{"norm": "rmsnorm", "rope_fraction": 1.0, "max_steps": 4072}
Each number is 128 + 32 x the weight over its row's rms, rounded and kept within 0 to 255. Layers, rows and columns count from 0. Numbers have three digits each. The size before them is the row's rms in percent of the matrix's.

# down: layer 2 MLP down (transposed), 768x192, rms 0.106, rows 297-310, columns 0-95
# up: layer 2 MLP up, 768x192, rms 0.112, rows 298-311, columns 0-95
down297 099:108143125109138161146144123118123096139162093116133128111132167197186107149095144185116121117165085149122099122171141150122078099146124164117167168129119144126151148140186180111138112095162161118078099115126132178095092096118113176127195161150146142109143136070090146143072114198145105119
up298 099:113089112062160120149132121099147091064064091129150114170130106155109085103130103209101134039107089130118085109142067114130069132175155093118135148112134148139113131115090134174115149109165169172163126167124187154069102131149139160128090182170110158125133166170076136107126142083130151101
down298 099:141132160138171164102174152115170105145111109090134193111091121120164118081142129154100138131123128094116153108139062093140145088130135107072179095144138127129153062090096132181115108067123116144136101071176177169129183076135077110078179134068091052139108169111130120081051202145149133102
up299 106:112154118108180109112147148152104098133109079081184149079160168158113134156118088166144118135122146111091084116156116123147128137080142115141114099128147099147121100160104199158170120162106177161190173110160116145146113058143108152112183130186136136126166126044114107155155107087167131172
down299 104:148146144170138115083116115130101071121137103096175100120183167092119100177094188136121136130079106148187087123119109087203192129135126089088170113108205075165131133151136060127140099170081150139125118116120123156159113078189139151128128099132146112139108092030102099152153138130118163149
up300 097:079153101111116117243110118100112115142119176103085157166109101169106116136169118095097114136085113113134079121125079136109132153102162130075081109183172134110101149144098199106208108150084140118200154078131166154155135096169194140141144167114080110085117142098101130172118138105109052119
down300 099:133161111158164130130167097112145147144140124149107172119106078125136095150117157164136134101095178093116145127120167127056130105089145167173120042194092066104167107132084112072103112151128133152129142082102129108202121119120168152041125137129106100081151148037102115120138142152075148106
up301 109:178114084130137081115136213116113102120115130144168118095085104152117140144106155179097106120122081161099121123151054101101168129167089115141129147140201146200153154104108058173152119128132153095171119105177146183078092170177109172136104109168121114180100155145095092113129135111147119125
down301 105:169158083121119100064113122192218120124197118112096158123119069124036115142118178118117124146132169175119151146100110118153082118157141103103115119123113156157118156131155065090147181169164216071089061151140117177092127135129083148139133128192123107164065086116104090122088106093145139128
up302 072:084111123076116156179098202089127152089114107128183111142180112168105088117156097128129113140116068067130165139104099141086120121114106127206096106100108117141099169171109144149165175193126130145124173143156070097121186162169129177136086170211125136156113101189153148154143162162230153137
down302 057:096117177185176115124158135094156151147128089126127117092135075093161136097114164149110121125099116119167120138110107122085160127222156125139141121149097104094135132129133164120173105105093113117094141123131143153066008179137155164157125109167101148115167086064163184154131086123110123097
up303 090:150109138072153127147103116095137107081069069128183135122173107065086143097194113138190155128136098163149110191123140087086112128183124096139137184054128128133123133123107140160121096147168104131109196102183106100083121154178188161149125140159106224158099136101142063145164088093140119118
down303 094:139085156084192159143179107103144062170122148045088151079177090148184162115111145125135165089118124092151163164053168089119137122160050101069111120085136130100113098127123129105150107124108050094151163097127092132120089140169132099130133118082150171163066127193137166102117216085131163089
up304 104:095159095121135159131124095142100106151114093160163123170192128094163127120156123057147080122121133052073073070141107094129058086086129081080117134121161093142118120184123126107141155111135162101171189185181132162098112124163170144081080094183118131144085121097073143132153119115121188141
down304 105:144171113112126117100119054137152047157167060148111091110173143131120107164131076158095100119102128111127074114170079150123148135113168147111152086158100130112143172186141150114140159226167125152138162118090134117111073126125194055110082120091095137170133092134144128121099109141121137156
up305 097:105102158084067137124107192115137152153072152174087132216142082139125126168157084132092099174108157133163144123106136080054149100042116173104095138117147151117122162147125169105173124167118112091154089157106067107134112156116136098103136184137069168158139070210172034131131155091136140144
down305 099:167126132103097159151127131124153137172140152093123120134167102148114102101078072151148109120154132111115125128150154113065127129079107102106161094186180049080167105153167072157166140124083118130113127099103133127112148115106106078068138095099112162210134147162139123120152143137190099160
up306 092:135104130149174161142122129140140119087049127137156164092151143059177110136131147078171116169090073148134189129119143137110137166127073083121111132104129084121095133162156108101206158180121155075153129161127147069086154149084078133136145095113126137145088060145157166133121116069124082127
down306 093:139189122120175097081087119192126124117098132182116140107146123107128068066170061159103123154120155140140114096122144107141113128094104169155122138094131114105105106029131069124168075090114161058119155152118123136103235089154118128141117088128168120104128143135115166174148151132129118099
up307 083:130157069118151117109097165112095147132145135128108124134138105097118130117202157175116126116128103139117100135114169141120113157039173167122106130103114149109088093121151117163145139165084140113167120134139103128126128037255139095151126158192118076155109158174148096107135190136148150207
down307 086:140150139117158096056140154196118133108123136105077118146095118091135189090159143080111153130124065142116137126123114147130146106181133156181134073136100147140135138101138140111122154116113139132106179110109111133114152162125125097160136135150078080071115121118122131137131135194127159155
up308 100:117110148131087091131121106104144142027104140150187177152183104092167138144120143134145095095167101146064139135090120101149099126132098091164085164060119100109135085163145182131129167141096103148161141125181141157178177125087146148075097132148061178229118060125148113145116114102122140145
down308 097:127124154158094062165159137104142116127165113087069143166117159107148144136114130167070139094085122099096158105087135105086143082116127154090106046139115073122134124048223143087148165136180155106161139155155132135188147097051149098135132104126052113139116113111166129140133151079101131101
up309 105:098122135090153130128122135135130197141050139091153125114146144063117131148110160127112125074123113152073173154118075206182119120101097132135117163099132170142083162116119090144130145110137112087130127173111147129130114165099139149120094113145108174207089096089098160068117108151105126115
down309 101:161108112185162096100158153160179108129121064157105098141129153190096204150161175140140107079090153141149168142177073078096085191155172171133098188192107095094129119108145099085064107078154146085116078131141145104202104122106170085068083157126125098085133119068098126099081121083092108116
up310 101:147116116138049116143098127044111153140153124177144149181126096132114067142138119135101107102142111136157158130117167102133137124094108156080102094158126157118118112128075142080194094176137153129123116105113124138152163211118120123109055163156113074139071078112164079132172200128119147126
down310 100:124098144117202115144136123093119105135134179127042084108148114091227154089108195116143176127129109054133125126124126142126096127178138166149108024106133135111101115126169102172120081173108124084074105127098119149136132123128130135125173110158109169154136132144149128168173089128162127146
up311 103:132108152104141167169091109120158124111127104137125093087140153143110071110149126158099068111098110066173183092112169076129123159116192163151125142147103110138109143159155175125167093195086131106141114124157126153149180161174120120200120142165105131136121083193150074151133169091129158147